Weights of a small transformer language model.
Size: width 256, 2 heads of 64, MLP 1024 squared ReLU, vocabulary 1024, 9.65M parameters.
Architecture: RMSNorm before each block, rotary positions, no biases in attention or MLP, untied embeddings, local attention windows, gated attention, LayerScale, capped logits.
Training: a variant of Muon for these matrices, 679M tokens, 10358 steps.
Each number is 128 + 32 x the weight over its row's rms, rounded and kept within 0 to 255. Layers, rows and columns count from 0. The size above them is the row's rms in percent of the matrix's.

# layer 4 MLP up, 1024x256, rms 0.151, rows 935-987, columns 192-255
size [105 105  98  94 102  93 106 100 111  89 105 103  97 102 107  95  88  93  99 104 104  94  99  92 110  94 106 100 102 103  94 108  95 106 106  92 104  88  97 106 101 106 110 102  99 103  88 104 101 111 103  53  97]
[[168 169 106 107  92 144 127 125 152 142 119 161 127 189 179 133 132 116 170 100 154 130 127 122 122  92 185  94 142 139 104  91 112 124 170 103 131 100 114 170 149  81 153 105 126 105  91 115  99 192 131 148  99 113 133 122  74  96 123 153 154 121 130  96]
 [ 46 164 181 155 153 134 149 119 118 124 211  62 144 173 151 144 167 121 152 181 132 166 120 131 144  81 107  95  89 191  68  69  76 133 107 110 116 130 114 132  75  98  94  77 127 149 125 109 163 131 123 125  57 112 158 137  99 135 140 114 113 131 143  84]
 [129 109 165 112 119 156 120 167 169 140  88  73 118 117 127 135 144 148 112 117 145 115 112 105 147  78 102 141 187 125  41 138 153 136 157  59 173 146 179 158 197 134  97 125 120 136 119 105 134 192 158  98 154 110 168 125 131 100  99 134 171 163 179  95]
 [102 136  85  95 137 105 164  11 113 145 114 136 142 132 158 149  92 108 101 121 107 122 107 103 115 145 186 143 129  99 113 166  83 136  67  63  95 160 139 131 155  98 107  82 136  94 208 158 122 131 157 130 101  82  98 141 167 128  85  80 141 133  74 118]
 [153 141 137 141 107 174 169  89 187 124 163  89 144 200 127 110 141 108 126 114 165  85 117  99 140 149 103 134 106 144 161 154 110 124 129 163 182  85  99  92 103 161 136 139 110 204 164  81  94 111 125 149 185 146 134 125  77 189  93 180 142 187 115 128]
 [ 91 132 151 122 106 170 105 136 151  43  84 131 174 140 146  95 117  99 113 156  64 101 126 115 171 150  41  72 128 105 140 127 126 128 182 107 142 128 120  93 143 139 149 112 137 143 128 101 158 108 117  76 155 133 129 107 129 162  98 103 134 131 106  77]
 [154 146 163 154  92  65 141 154 130 154 118 162 143 144 114  92  95 135 129 158 140 146 114 155 160 110 181 106 118 130 144 101 117 133  82 184 134 128 110 122 132 153 145 106  94 128 119 185 114  99  91 149 123 133 165 134 159 122 141  79 132 142 136 182]
 [133 181  90 114 158 179 118 142  74  95 104 176 133 142 121  90 120 122 166 170  99 149 138 134  62  91 115 121 145 124 137 122 145 150 126 192 126 115 164 120  72  97 119 123 133  98 116 143 152 168 100 145 116 144 115  91 117 148 126 153 126 166 138 130]
 [174 148 151  84 141  81 171 179 103  97  98 140 109 118  97 127 148 139 117  82  90 167 170  35 150 125  38  48  90 154 109 112 120 108 107 185 169 129 108 131 167 134 118 151 171 157  67 126 146  72 149 149 112 141 137  97 129 167  90 158  99 123 146 152]
 [187 119 120  55 172 189 159 125 124 144 135 158 153 133 124 125  98 119 128  90 131  95 158 154 145 129 160 173 136 187 100  75 145 139 117 115 120 136 165  97 102 115  89 173 111 138 100 149 133 128 102 150 165 153  84 181 137 133 110 158 134 130 141 142]
 [149 131 136 142 184  95 135 134 152 138 243 130 148 195 113 133 142 109 152 176 159 167  95 193 115 103 118 151 111 152 133 113 133 110 145  98  36 122 126 114 158 189 123 140 178 166 144 102 142 121 115 108 138 126 121  93 127 179 142 121 111 167 159 154]
 [119 162 164 138 125 124 101 191 102 110 150 133 157 125  92  98 155 112 122  81 207  51 153 186  97 111 129 116 128  86 124  57 134 122 131  96 106  82 112 181 111 102 165 120 100 141  85 149 101 111 108 106 138 129 154 110  79 145  40 138 159 102 101  71]
 [107 137 150 118 101 147 101  80 133 131  47 143 137 100 116 107 107 142 180 130 129 148  84 162 139  45 107 111 105 124 144  98 161 167 112 119 136 158 175  70 148  87 227 148 129 142 114 117 121 134  83 126 149 127 171 106 197 182 146 125 197  95 151 132]
 [147 112  25 158 101 113 134 142 152 130 159 152  84 111 175 123 141 143 106 131 117 114  90 141 183 122 180 104 123 171 138 113 168 156  98 168 121 105  97 155 143 115 126 193  97 134 125 130 149 184 108 124 160 132 127 152 124 127  84 131 149 110 118 161]
 [133 177 122 143 135 116  80 100 104 101 122 129 220  78 110 115 125  79  95  95 114  71 140 161  85  96 167  69 110 177 136 133 140 202 100  75  84  90 121 178 145 166 114 114  85 123  94 139 107 101 106 114 158 136 129 148 144 117 109 150  91 141 100  99]
 [124 119 160 126 131 124 196 125 102 129 172  75 132 157 147  91 165 127  90 139 106 106 109 196 160 139 123 164  96 128 105 121 177 114  95 120 140 140 117 111  86 161 154 104 102 135 149 110 157  98 145 102 103 112 153  83 143  45 179 122 135 115 127 160]
 [101 167 151 130  77  99 146  67 118 103  91 150 150 122 106 108 151 171 138 120  79 111 147  80 173 113 141  79 169  85 156 138  77 164 174 159 143 134 128 157 131 123  65 182 137 105 139 195 172 128 161  41 175 190 176 150 109 142 143 123 105 149 155  95]
 [137 121 107 142 124 129 124 146 116 161 125  64 136  97 103  91 205 126 160 146 125 137 113 128 131 140 114 118 193  94 156  82 122 181 175 169 136 104 126 136 155 105 147 137 174 155 132 145 115 121 130 129 115 121 128  86 112 130 140 178 130 115 142 137]
 [145  87 116 158 127 155 196 113  82 140 154 140 155 152 182  68  29 151 132 114 153 132 146 156 150  47 144 106 108 128 174 133 142 108 135  66 119 123 147 130 139 119 141 101 163  87 150  85  90 158 140 183 107 134  92 137 171 132 129 138 157 141 119  96]
 [127 104 108 153 169 157 143 103 153 118 109 124 138  95 112  85 180 136 137 110 165  32  95 147 123  91 117 117  84 133 165 125 184 158 128 134 138 175 118 129 157 106 160  92  96 132 105 128 100 165 199 150 105 171  77 116 134  64 138  65 152 177 163  95]
 [107 114 164 126 112 153  77 140 191  41 144 161  58 186 156 125 127  64 138 123 147  88 150 169  79 122 166 133 136 186 131 149 118 175  90 145  83 172 139 147 157 147 164  79 117  94 135  95 170 105 107 185 141 159  85  75  99 152 106  84 145 168 170 110]
 [ 54  91 164 105 185 101 155 105 113  77 110 156 163  87 139  59 180 128 163 108 114 116  97 129 182 156 143 123 115 176 156 131 155 121 130 164 118 158  97 178 131 153 168 117 160 176 146  83 156 166 165 146  88 146  89 114 142 130 124 111 128  99  53 135]
 [ 87 125 110  84 140 153 159  66 117  91 117 141 160  93 123 123 166 174 145 127 136  99  57 124  99  75 192  90 139 197 132 104 116 124 139  84 140 103 123  68  85  65  84 142  59 145  78 138 126 179 119  65 108 126 183 117  91 157 174  80 188 116 136 160]
 [147  89 103 119 123 140  85 112 123 140 110  59 103  99 174  97  90 187 153 161 126  95 141  96 121 114 157 125 113 130 145 118 125 128 185 149 227  95 175 159 112 123 130 152 166 131 116 126 159 102 118 144 111 133 172 163  97 104 113 109  65 134 213 137]
 [ 76 118 125 146 113 106  68 134 156 157 160  78 116  77  99  97  88 117 154 125  91 133 139 159 155 105 127 149  70 112 135 117 164 119 103 138  94 107 136 158  58 125  88 175 127  92  75 132 126 105 143  85 130 157  93 109 137 151 155 142 107  93 137 137]
 [135  42 165 143 105 147 133 129 114 136  55 135 117  52 152 130 111 168  90 168  91 125 124  70 172 106 130  89 108 169 192 100  76 164 129 184  88 131  86 158  75 131 159 159  91 108  74 126 120  73 142 154 143 187 133 160 124 113 117  98  55 145 162 104]
 [144 198  56  76 164 120 110  98 162 171 132  98 164 143 123  91  69 123 169  92  92  79 184 158 159 125  92  84 153 134 166 181 129 104 146 157  88  97 108 167  96 150 133  92 127 145 153 147 165 160 100  27 171 120 144  87 167 104 143 146 174 125 115 179]
 [ 83 156  85 170  49 105 145 168  92 182 130 137 142 172  95 124 133 107 130 115 151 123 153 142  98 134  74 161  91 176 120 126  73  63 118 106 160 126 113 162 167 119 103 103 157 103  91 152 108 174 153 146 176 123 120 122 144 180 118 109  76 147 159 115]
 [167 132 136  94 126 120 115 135  98 134  42 168 119  90 134 156  76 129  96 123 130 112 203  66 114 145  91 109 100 133 111 132 124 152 184 151  64 122 164 145 106 136 135 134 141 189 124 116 113 139  94 129 124 118  74 144 100 109  82 125  98 142 142 163]
 [206 133 176 172  84 146 102 134 168 205 145 165 154 159 114 145 163 132 141 103  94 121 117 122 140 100 102 135 104 123 168 115 145 140 125 132 147 136  87 106 124 124 131 102 119  96 153 143 103  85 101 107 121 122 126 136 162 180  98 182 115 102 113 163]
 [228 168 102 153 105 148 136  92 145 132 124 130 108 133 103 153 144 116 162 140 122 147 134  85 119 176 103  88  76 161 154 111  97 123 128 103 151 130 134  81  92 133 127 124 120 138 129 122 103 123  99  80 130 132 121  76 180 178 126 104 216 150  97 100]
 [175 124 165 142 138  93 163 122 162 142  86 139 120 194 110 145 136 131 122 148  92 125  83  91 104 164 114  91 111 102 146 120 170 102 138  85 102  51 147 106 109 123 113 145 150 167 127 128 135 132 133 208 116 155 172 156  99 108 134 103 139  59 162 131]
 [149 167 149 132 150 152  93 174 157 126 127 193  88  91 128 183  68 131  84 142 129  87 142 114 164 172 107 100 160 130 144 143 111 167 123 196 169 159 133 144 156  93 182 185 100 115 124  57 152 133 131 143 101  99 116 122  69 200  40 135 119 126 135 125]
 [126 115 150 126 148 192  83 173 148 107 202 142 103 144 133  94 140 101 156  89 162 166 157  97 101 105  76 154 146  96 173 179 158 156 113  84 134  58 120  98 127 120 189 107  87 117 172 141  98  99 124 144  93 127 127 169 116 136 141 133 162 128 110 111]
 [113 133  99 115 145 194 178  83 108 126 155  79 123 123 101 135  79 175 134 185 147 149 166 132 135 108 110 140 110  77 135 140 175  84 135 111 116 122  59 150  72 108 114 110  74 138 110  82 147 157 123 103 107 128  90  68 189 150 133 150 116 109 159 174]
 [142 141 176 113 113 206 165 122 104  97 117  84 150 107  97  99 175 128 152 100 157 114 156 132 135 124 145  95  78 160 193 118  83  85  96 128 121 129 157 113 136 118 167 124 117 121  94 133 172 173 108 137  69 163  68 190 115 101 117 164 111 125 182 180]
 [166  74  93 103 152 148 120 138 129 118 138  81 138 119 120 191 142 130 123 148 152  88 148 133 111 132 134 141 145 166 167 181 125 152 142 191 142 124  82 157 168 167 149  82  86 166 139 137 109 180 144 130 148 176 142  84 181 141 188  69 132  87 141 134]
 [144 146 104  86 118 148  94  95 179 161 138 150 199 148  73 116  91 161  86 146 112 130 146 163 103 154 167 117  92 151 132  91  96 127 135 157 130 111 149  82 157 144 112  95 169 136 171 121 149 160 137 162 108  80 143 159 150 148 126 151  96  99 127 136]
 [ 80  78 120 159 114 109 136  57 177 132 156 105 131 140 171 104 123 131 171 136 137 142 151  81 126 214 178 119 119 161 107 156 114  85 117  91 168 106 104 135 156 105 178 165 181 114 149  81  71 163 157 127  78  44 164  49  88 164 130 129 148 139 133 140]
 [118 159  61  95 162 102 147 158  63 194  98 150 132 154 129 105 114 127 157 102 107  87  84 121 116 126  90 141 144 146 150  99  79 100 143  92 102  68 154  85 125 147 103 111  78 113 134 140 135 109 136 162 118 157  99 115 146  91 150 108  93 108 127  93]
 [110 170 184 120 156 139 112  68 137 115 130 128 109 113  83 100 137 115 109 162 161 128 110 102 159 176 105 162  66 156 120 111 139 185 108 161 161  93 130 132 109 138 181 159  97 114 125  77 147  69  97 152 116 167 103 106  95 124 103 106 143 106 141 157]
 [121 163 163 135  82 172 166 145 145 133 137  52  84 120 125 150  87 104 120 156 149 105 194 108 123 195 166 136 186 127 133 114 109 121  93 100 137 162  57 170  98 133 135 126 115  54 155 175 116 102  90 145 116 171 176  92  84 142  49  54 147 110 153 179]
 [ 99  92 183 138 144 130 106 134 153 156 107 133 124 162 114 124 118 112  66 119 156 133  67 163 159 108 137 170 189  71 123 173 184 137  97 146 191 143 130 163 103  81 128 171 102 178 127 102 131 163 117 169 155  86  90 132  84 135 122  60 159 174 166 197]
 [162  84 121 210 110 129 115 121 127 129 150 108 143 140 125 152 166 163 160 147 110 122 152 147  87 101 168  97 129 165 132  73 152  99 179  93 153 115 108 101 125 252 144 111  92 110  77 181 177 135 144  94 162  69  73 127  64 123 181 118 126 114 129 111]
 [154 153 148 106 116 147 123 162 172 203 125 225 133 126 130 122 145 117 121 150 156 109 130 109  87 130 107 118 132 145 116 205 134 129 110 109 138 149 121 176 159 134 127 163 117 142 161 152  81 119 143 134 131 168 137 120  59 132 192 117  64 159 113 160]
 [116 149 135 173 158 165 161  87 118 157 152 112 152  83 116  96 128 119 132  91 141 158  95 139 147 101 170 128 118 128 136  85 152 115  84 135 122 105  67 120 214 149 166 115  68 133 123 151 175  88 139 159 179 113 138 135 136 159 105 113 112  60 151 178]
 [146 160 102  93 148 150 107  71 157  76 123  88  90 146 153 132 210  91 158 109 159 141 113 226  94 140 134 178  83  75 134 152 151 142 101 144 137  70 118 113 101 134 114 149 157 133 183 163 190 123 117 154 168 157 117 143 158 144  93 122 149 134  92 121]
 [113  64  85 166 116  89  82 140 108 115 102 133 167 160  99 107 164 106 178 144 190 104 169 131 100 127 124 154 117 145 113 127 122 175 115 105  78 149 108 100 139 102 149 146 166 138 148 124 132 119 156 106 174 152 184 173 139  72  98 128 107 130 172 171]
 [150 255 112 129  92 113 121 130  70 126 145 122 110 150 184 167  87 124 174 131  72 161 133 125  76 146 128 131 175 115 165 114 117 105 143 122 102 121 125 137  97 172 152 123 141  98 146 125 132 120 131 152 143  97 137  99 124 153  74 145  92  85  91 167]
 [120 108 142 102 142 152 110 107 127  81 118 145 129 182 159 134 168 113 182 120 109 160 138 153 166 169 158  49 148  98  92 157  55 154 119 149 150  99  98 139 104 128 135 142 156 139 118 134 134 147 109 148 148 134 116 134 140 112 100 137 142 170 161 126]
 [126 123 183 115  71 171  92 135 131  88 111 161 178 110 127 107 167 158 138 123  78 141 105 101 125  90 149  91 147 117 130 110 101 128 131 101 109  96 136 123 127  92 111 161 138 111 110 172 133 142 140  95 156 133  46 121 150 155 129 158 125  47  77  86]
 [164 150 115 199 104 171  86 102 159 124 132  61 121 115 163 121 134 100 107  97 152 129  84 130 118 116  87 124 109 161 156 130 165 103 165 138 177 155 105 139  58  63  76 171 178 169 150 112  95  98 122 171 110 191 124 136 140 218 138 131 142 114 157  91]
 [ 69 156  58 138 143 136 100 114 189 174 101 139 145 124 128 103 155 110 178 169 148 112 142  55 148 117 150 131  74 114 129 124 172  64 123 105 137 130 156 135 174 125 127 126 109 118 138 148 114 129 113 118 145 113 126 145 182 110 101 141 148 144 141 157]]
# layer 4 MLP down (transposed), 1024x256, rms 0.0757, rows 935-986, columns 192-255
size [104  99  92 103 109  89  95 105 104  94 106 106  99 103  99  96  83  98  94 100 104  95  99  99 100 107 104  96 113 101  94 101 102 109 102  96 100  92  95 105 109 102 110  98  97 104  99 101 104 115 101  55]
[[134  83 157  84 164 132  92 127 136 171 128  67 125 120 110 128 154 136 142 147 181 106 142  86 158 140 156 105 145 125  92  92 100 127  98 139 124 157 136  96 122 133 171 182 134  84 107  93 119 133 106 106 113 148 133 145  79 158 146  78 126  72 108 136]
 [113 105 111 149 126 116 162 176 133 150 107 165 157 149 144  75  87 105  71  97 147  89 156 126 114 113 150 153 170 102 139 112 135 163 127 120  72  96 140 109 134 117 166 153 116 177  96  71 124 127 153 140 131 148 116 110 129 143 113  77 131  90 134 114]
 [ 85 128  73 108 104 152 141 168 114 145 129 213 151 126 125 151  97  52 122  97 179  88 141 124  93 159 150 108 137 139 159 112 162 131 112 161 130 138 158 109 106  98 103 139 122  86 128 146 137 147 142 157 127  67 163 114 101 180 101 161 108 113  80  92]
 [ 89 132 115 152 114  98 181 166  66 180 138 147 138 185  71 150 137 145 105  74 115 104 126 163 142 143 121 104 126 147 158 106 131  82 127  74 104  91  74 174 163 180 173 117  77 147 151 121 148 115 133 117 116 109 124 139 112 134  46 101 108 143 147 129]
 [137  53 148 119 164  61 141  93  86 104 131  64 134  98 166  93 118  97 133 148 172  74 115 114 154 151 166 161 184 115 122 149 151 110 138 126  93 222 152 135 122  96 165 160 152 118 157 167 149 221  78 122 126 128 191 125 152  94 102 150  94  90 136 157]
 [151  96 128 148  89  66 174 120 119  80 130 136 140  34 119 119 125 147 130 101 156 117 157 136 146 144 129 120 126 100  78  84 107 142 138  69  77 152 150 184 126 110 123 128 136 151 103 128 155 155 181 106 146 153 118  98  74  71 151 177 153 177 114 136]
 [125 118 134 145 210 138 114 143 109  72 186 111 134  87 214 133 165 124 134 174 129 102  95 126 149  60 131 119 125 143  95 163 123  94 109 109  58 132  96 112  96  88 148 118 131 187 126 103 166 118  82 185 121 102  94 121 144 123  85 105 120 138 122  65]
 [124 176  73 192 161  92 124 160  75 153 192  97 103 114 159 116  89  89 103  97 152 145 140 144 128 103  94 155 137 104 164 167 138 112  88  71  88 191 111 120 162 148 117  45 159 125 132  75 198 148 170 114 105 106 180  95  99 146 118 162 126 121 134  86]
 [148  91 170 139 147 149 145  58 143  53  89 112 156 111 126 151 102 169 121 155 106 149 170 234 137 152 149  95 129  95  91 174 122 118 143 155 148 162  86  86 151 159 138 103 139 110 119  76 140 148  98 161  97  63 163 134 101 120 113 129 131 206 150 146]
 [162 154 127 102 167  84 127 169 189 206 177 162 118 117 172 188  93 104 147 144  70  87 107 161 163 174 157 158 128 111 100 125  74  79 137 130 103 127  65 187 142 137 151 157 143 136 160  87 183  51 137  79 170 136 113 161 164 123 123  97 108  85 150 115]
 [ 88 149 155 101 120 169 112 121 182 154  80 115 142 135  75 125 109  59 120  93 160  85 135 117 121 157  93 176 117 136  98  36 219 117 111 155 141 174 136 149 103  59  95  90 125  86 107 138 182 128 161 135 149 148 120 184 136 187  84 159  84 140 168 132]
 [191 131  53 134 182 141 108 183 147  98 108  88 132 123 145  94 106 123 141 125 123  96 133 128 130  85  69 137 122 105  83 139 141 127 117  91 139 184 156 107 121 171  95 142 134 134 131  89 199 115  80 125 172 130 130 187 201  90 128 132 147 190  95 148]
 [157  98  68  92 157 170 118 142 171  93 153  58  84 121 134 154 186 151 123 134  93 154 162 173  75 142 167 116 100  84  45 177 129 125 148 149 137 118 153 113 170 109  98 150 112 164 142 160 110 113 141  81 128  68 119 133 153 117 139 145  97  70  82  88]
 [ 83 121 167  91 197  96 105 146 116 106 110 116 122  81 130 143  61  86 120 119 168 112  74 113 139  89 136  99 119 187  90 170 107  98  88 115 109 141 132 105 146 105 125 100 179 116 143 110 134 137 150 157 184 122 163 149 144 148 131 139  65 102 125 134]
 [126 148 155  99 152 156 107 160  64  96  90  72 118 136 147 140 165 129 178  83 120 160 157  99 121 141 124 113 104  97 106  91 152  74 109 149 170 135  97 184 170 160 102  86 127 122 150  95 150 125 158 150 129  80  94 146 121 165 144 137 111  94 124 193]
 [114 166 134  76  94 166 134 117 142  97 110 166 126  73 169 153 145 189 165  97 139 106 125 168 139 146 119 168  84 114 100 175 174  61 188 153 110 111 160  59 135  81  78 140 167 179 122 125 143 157 155  97 149 145  86 100 140  97 149 146  76 151 183 102]
 [137  69 128 116 166  96 184 181 105  98 198 153 140  89 120 152 102 106  58 128 149 165  92 115 144 113 129 165 123 140 144  40  52 114 134 123 148 120 121 112 113 159 126 164 157  92 121 135  96 107 102 108 107 149 134 162 141  90 150 115 143 168 139 132]
 [179 106  98 105 118 144 132 131 157 126  90 115  86  36 113 151 126 115 148 133  93 216 123 163 134 144 142  95 173 141 144  94 117 115 166 112 148 136 102 128 101 124 171 132 121 170 140 105  73  86  89  87 192 110 155 133 109 157 152 155 200  82 133  86]
 [145 116  94 153 111 124 131 132  47 153 163 198  97  69  80 140 151 154 133 137 142 147 197 141 168 130 108 119 129 159 154 138  78 153 107 126 142 151 132 155 136 200 106 167 154 142 136 198 126 100 169 164  86 157 133  75 170 108 125  61 108 148 132 191]
 [159  91 108 151 152 147 151 139 119 145 138  93 113  90 118 178 154 131  97 171 109 153 147 161 157 128 168 104 153 140 129 124 129 140 184  96 128 117 151 168 116 130 139 150 151 132 115 136 160  94 165 113 115 123 125 159 141 128 103  97  81 109  87 139]
 [158 142 133 156 130 100 188 152 126 130 153 103 126 151  94 120 159  21 171 102 142 116 195 139 135 149  90 129 101 160 163 153 163 143 195 128  97 107 114 134 140 147  92 109 161 130 149  82  93 129 166 107 127  76  60 116 123  50 108 124 133 156 173 100]
 [186 104 114 112  42 144 129 124 119 104 138 183 192 168 152 152 132 107 110 121 122 118 134  96 155 154  90 101 130 104 118 155  98 138 117 110  80  92 130 106  81 146 187  88 151 116 111 130 116 142 110  63 107  97 116 137 123 137 128 146 131  93 149  85]
 [120 136 105 104 158 104  89 145 140 124 114  96 140  73 204 129 100  52 156 146 151 113  97  66 117 139  71 135 155  82  86  93 143  97 112 123 124 161 117 174  88 163 160 101 154 119 109 128 110  93 145 171 127 139 101 137 116 166 151 102 147 142 139 118]
 [134 117 134  88 112 188  98 207 105 117  66 103  97 113 108  87 153 130  99 177  90 120  96  37 126  97  84  92 105 201 121 139 122 104  92 178 200 187 200 159 130 111 158 168 185 148 142  74 147 101  98  96 186  69 141  89 109 176 124  62  83 137 129 122]
 [139 175 141 183 152 101 185 112 111 131 159 124 125 173 152 111 142  92 110 102 105 153  48  98 158 163 145 116 165 122 191 126 164 153 144  94  73 139  99  86 125 155 112  87 158 132 138 133 139 159 177 188 112 162  60 132 101 104  83 126 156 147  83  94]
 [140  93 132 157 118 116 124 166 142 143 157  89 164 120 163  97 181  52 113 183 142  98 171 153 117 176  60 149  32  74 148 141 128 147 151 124  77 134 141 101 147  80 228 123  95 140 166 120 187 173  90 119 104 138 156 157  82 116 190  48  93 175 154  74]
 [143 129 152 134 162 113 127 155 121 145  76 173  97  92 117 143 134 111 110 127  85 170  88 140 145 119 135 142 157 139 113 119 131 129 103 169 136 110 152 118 155 168 118 169 158 129 154 169 150 114 103 160 102 150  97 191  82 120 134 138 120 123  31 204]
 [148  74 185 137  83 175 139 161 101 153 138  60 155 117 101 105 136 107 116 107 150  93 175  82 209 116 102 194 117  93 143 152 129 148 202 153  89 137 132 141 106 130  59  97 103  86 113 159  70 100 100 121  65 145 134  67  34 154 118 126 160 205 115 186]
 [156 141 121 107 134 173 128  87  83  54 109  91 117 135 153 152 146 141 127 174  84 164 127 137 180 146 153  74 130 154 124 140 124  92 133 138  89 123  71  90 138 128 102  80 159 160 184 153 166  65  62  98 151 139 115 106 130 112 130 164 177 122  74 146]
 [104  66 110 141 130 127 121 154 161  72 189 107 174 142 165 131 145  93 125 207 141 173 121 125 113 169 142 105  98 140 107  75 109 141  96  46 167 183 175 157 107 192  77 165 145 181 134 109 115  68 159 133 120 123 138  76 134  91 192 143 124  58 133 178]
 [141 126  92  78 113 117 186 145 125  85 170 183 152 143 189 112  49 112  88 126 164 162 173 100 182 184 153 203 159 188  79 141 166 114 163  95 138 124 103 146 143 144 130 100 111 126 145 116 106 178 148 134 104  93 123 129  83  85 160  96 124 181 205 156]
 [ 77 149 135 118  88  83 140 125 135 147 137 141 108  92 145  55  94 123 180 125 163 110  98 126 127  97 120 164  73 135 112 159 108 158 184  90 180 107 143 106 130 154 131 103 115 163 147 137 145 154 104  67  65 174  90 140 145 131 145 129 133 156 123  82]
 [113  82 125 141 105 139 187 102 120 189  93 102 102 130 126  98  98 145 182  99 101 155  81 138 150 127 107 118 174 105 121  83 122 130 169  60 116 114 105 102 140 118 149 166 110 131 152  63 131 102  88 124 110 102 177 151 102 146 142 221 111 102 133 114]
 [109 110 138  98 155 143 167 136 135  76 111  75  62 179  86 135 193 129 113 113  85 134  72 136  76 123 146  97 145 135 153 122 108 108 190 106 141 182 165 126 100 148 139 115 173 128 140  68 173 108 139  77  95 141 132 135 206  84 106 147  71 126 147 158]
 [ 86 126  76 166 162 159 190  87 177 120 112 164 160 125 127 166 208  86 130 158 138 104  95  62 120  94 148  87  95 115 150 160 135 180 168 138 147  94 155 106 157 118 170 109 153 167 128 118 133 104 119 178 107 131 130 133 145  79 110  83 147 129 146 140]
 [166 148 149 131 107 108 125 151 131 101 201 135 168 128 162 175 146  95  73 115 151 152 137 115 137  77 130 106 120  93 112 148 181 150 152 136  65 126 127 150 115 123 171  63 169 109 162 113 155 114 130 119 156 114 156 109 165 157 106 104  98  79 150 130]
 [ 72 177 125 157  56 123 146 111 152 113 113 139 140  95 148 112 134 116  73  73 165 118 147 133 134 164 160 149 125 150 196 110 154 146 110 109 158  87  67 165 111  94 101 127 157 123 118 122 112 113 167  88 112 141  77 106  79 150  97 169 149 159 126 167]
 [155 104 139  61 141 141 127 128  74 128  84 170 105 164 157 116 179 136 138 127 152 138 148 153 116 112 151 142 157 181  91 157 128 140 130 147  81 177 116 164 181  98 155  78 137 161 158  83 136 129 111 128 211 156 105 157  66 122 104 149 196 116 111 132]
 [ 94 154 121 149 141 165 111 150 147 149 135 107 197  98 141 102 143 178 151 153 119 126  84 107 146 133  82 188 132 120 154 109 118 167 125 143 135 123 107 138 105  79  80  96 153 127 121 166  96 137  81 154 160 142 117 116 154 188 144 111 157  98 124 112]
 [ 98 134 138 204  89 127 108 177 174 155 192 178  94 104 128 148  85 152 143 149  99 124 132 122 119 120 103 103 128 102 129 124 130 110  57 142 121 119 123 170 159 146 137 120 147  93 146 172 129 171 107  90 142  98 163 109 119 154 187 162 134 112 103 145]
 [117 126 168 175  79 148 117 113 117 140 101 149 110 121 138 138 174 102 156 140  71 151 116 174 121 148 131 145 118  95 141 141  86 111 146 163 165 104 137  92 148 115 180 180 148  38  98  72 140 112  67  79 158  67 118 160  84 117  98 121 118  62  95 199]
 [ 94 108  75 174 118 222  71  86 131 127 124 148  96 148  76 160 118 144 142 182  82 181 140  76 159  96  77 100 193 175 121 135 169 126 128 144 134 124 139 107  94 115 143 141 135 157 110 157 122  75 127 107 149 195 137  94 118 107 170 155 168 198 129 115]
 [ 66 151  87 180 111 166 105 114  73 164 174  82  44 168 127  77 172  73  73 108 124 135 159 115 154  74  99 170  97 172  93  88 141 111 138 197  75 127 110 107 124 123 154 157 124  98 133 127 130 133 163 120 103 147 179 136  95 137 163 150 142 110 178 199]
 [146 115 105 160 132 147  82 167 118 199 139 180  95 148 118 147 136 120 140 145  96 200 159 190  83 117 102 163 148 101 127  91 126 127 160 186 173  89 119 137 105 110 105 150 119 145 134 120 117  99 132 180 135 139  71  91 141  93 164  90 130 135 184 122]
 [136 103 128 115  94 115 115 163 152 157 151 127 127 112  85  83 136  95  83 154 212 208 152 119 179 122 136 113 153 141 102 130 150 139 115  70 101  94 152 138 111  97 153 145 139  85 112  96 173 103 162 170 163  74 140 113 157 151  84 108  36 131 155 149]
 [167  92 159  97 114 126  84 139 180 173 122 146 145 142 135 106 145 135 112 187 146 104 141 103 139 128 124 158 128 139 157 158 129 177 157 143 193 115 164  86  84 118 144 123 139 122 116 217 149 173 121  88  96 107 172  95  67 125 109 151  95  96 120 178]
 [118  99 130 111 102  75 170  95 174 161  43  81  64  90 129 179 140 146  77  77 101 155 140 121 155  84  80 152 139 138  82 110 100 128 146 160 168 161 110 153 132  93 133 178  92  66 141  69  74  81 101 204  79 104 145 146 100 132 120 150  91 106  76 109]
 [ 82 149 149 112  99 137 129 134 213  88  92 166 139 127 159 128 145 133  99  83  89 116 139  64 128 136  74 174 191  71  76 151 130 150 131 130 147 155 138 136 104 117  97 170 139 167 114 125 160 133 154 132 169 134  97 125 140  93 130 117 141 125 112  87]
 [ 92  51 129 184 126 100 151  99  99 140 148 177 151  96 112 115 144 133 125  90 124 171 123 115 103  84 201 139 138 131 127 110 181 174 107 122  93 107 134 182 172 100 158 179  83 163 119 171  92 156 183  89 143 104 139 128 155 107 115 212  83 143  97 145]
 [153 127 141 112 143  78 185 104 121  94 133  56 106 134 104 211 159 172  99 115  84 171 102  69 163 134 198 146 125 199  83 111  76 137  92 130 155 138 136 122 171 126  97 134  59 149 185 132 147  68 131  70 140 154 137  88 138 106 131 116 147 166  52 178]
 [ 59  49  74 190 121 142 117  99 195  93 139 131 144 111 178 126 113 157  99 108 164 108 121 146  98 187 153 196 163 133 147  82 150 153 167 159 108 141 153 134 122 174 100 139  87  86  79 133  99 152 146 122 136 136 119 143 130 178  89  90 168 109  90  69]
 [ 62 114 119 128 163 101 140  98 116 126 102  65 133 142  87  97 150 128  71 143 124 114 198 153  95 146 160 121 132 154 109 104 199  98 139  91 134 103 193 110 162 178 115 146  94 153 116 117 117 122 137 127  77  86  93 120 156  78 160 109 110  94 158 138]]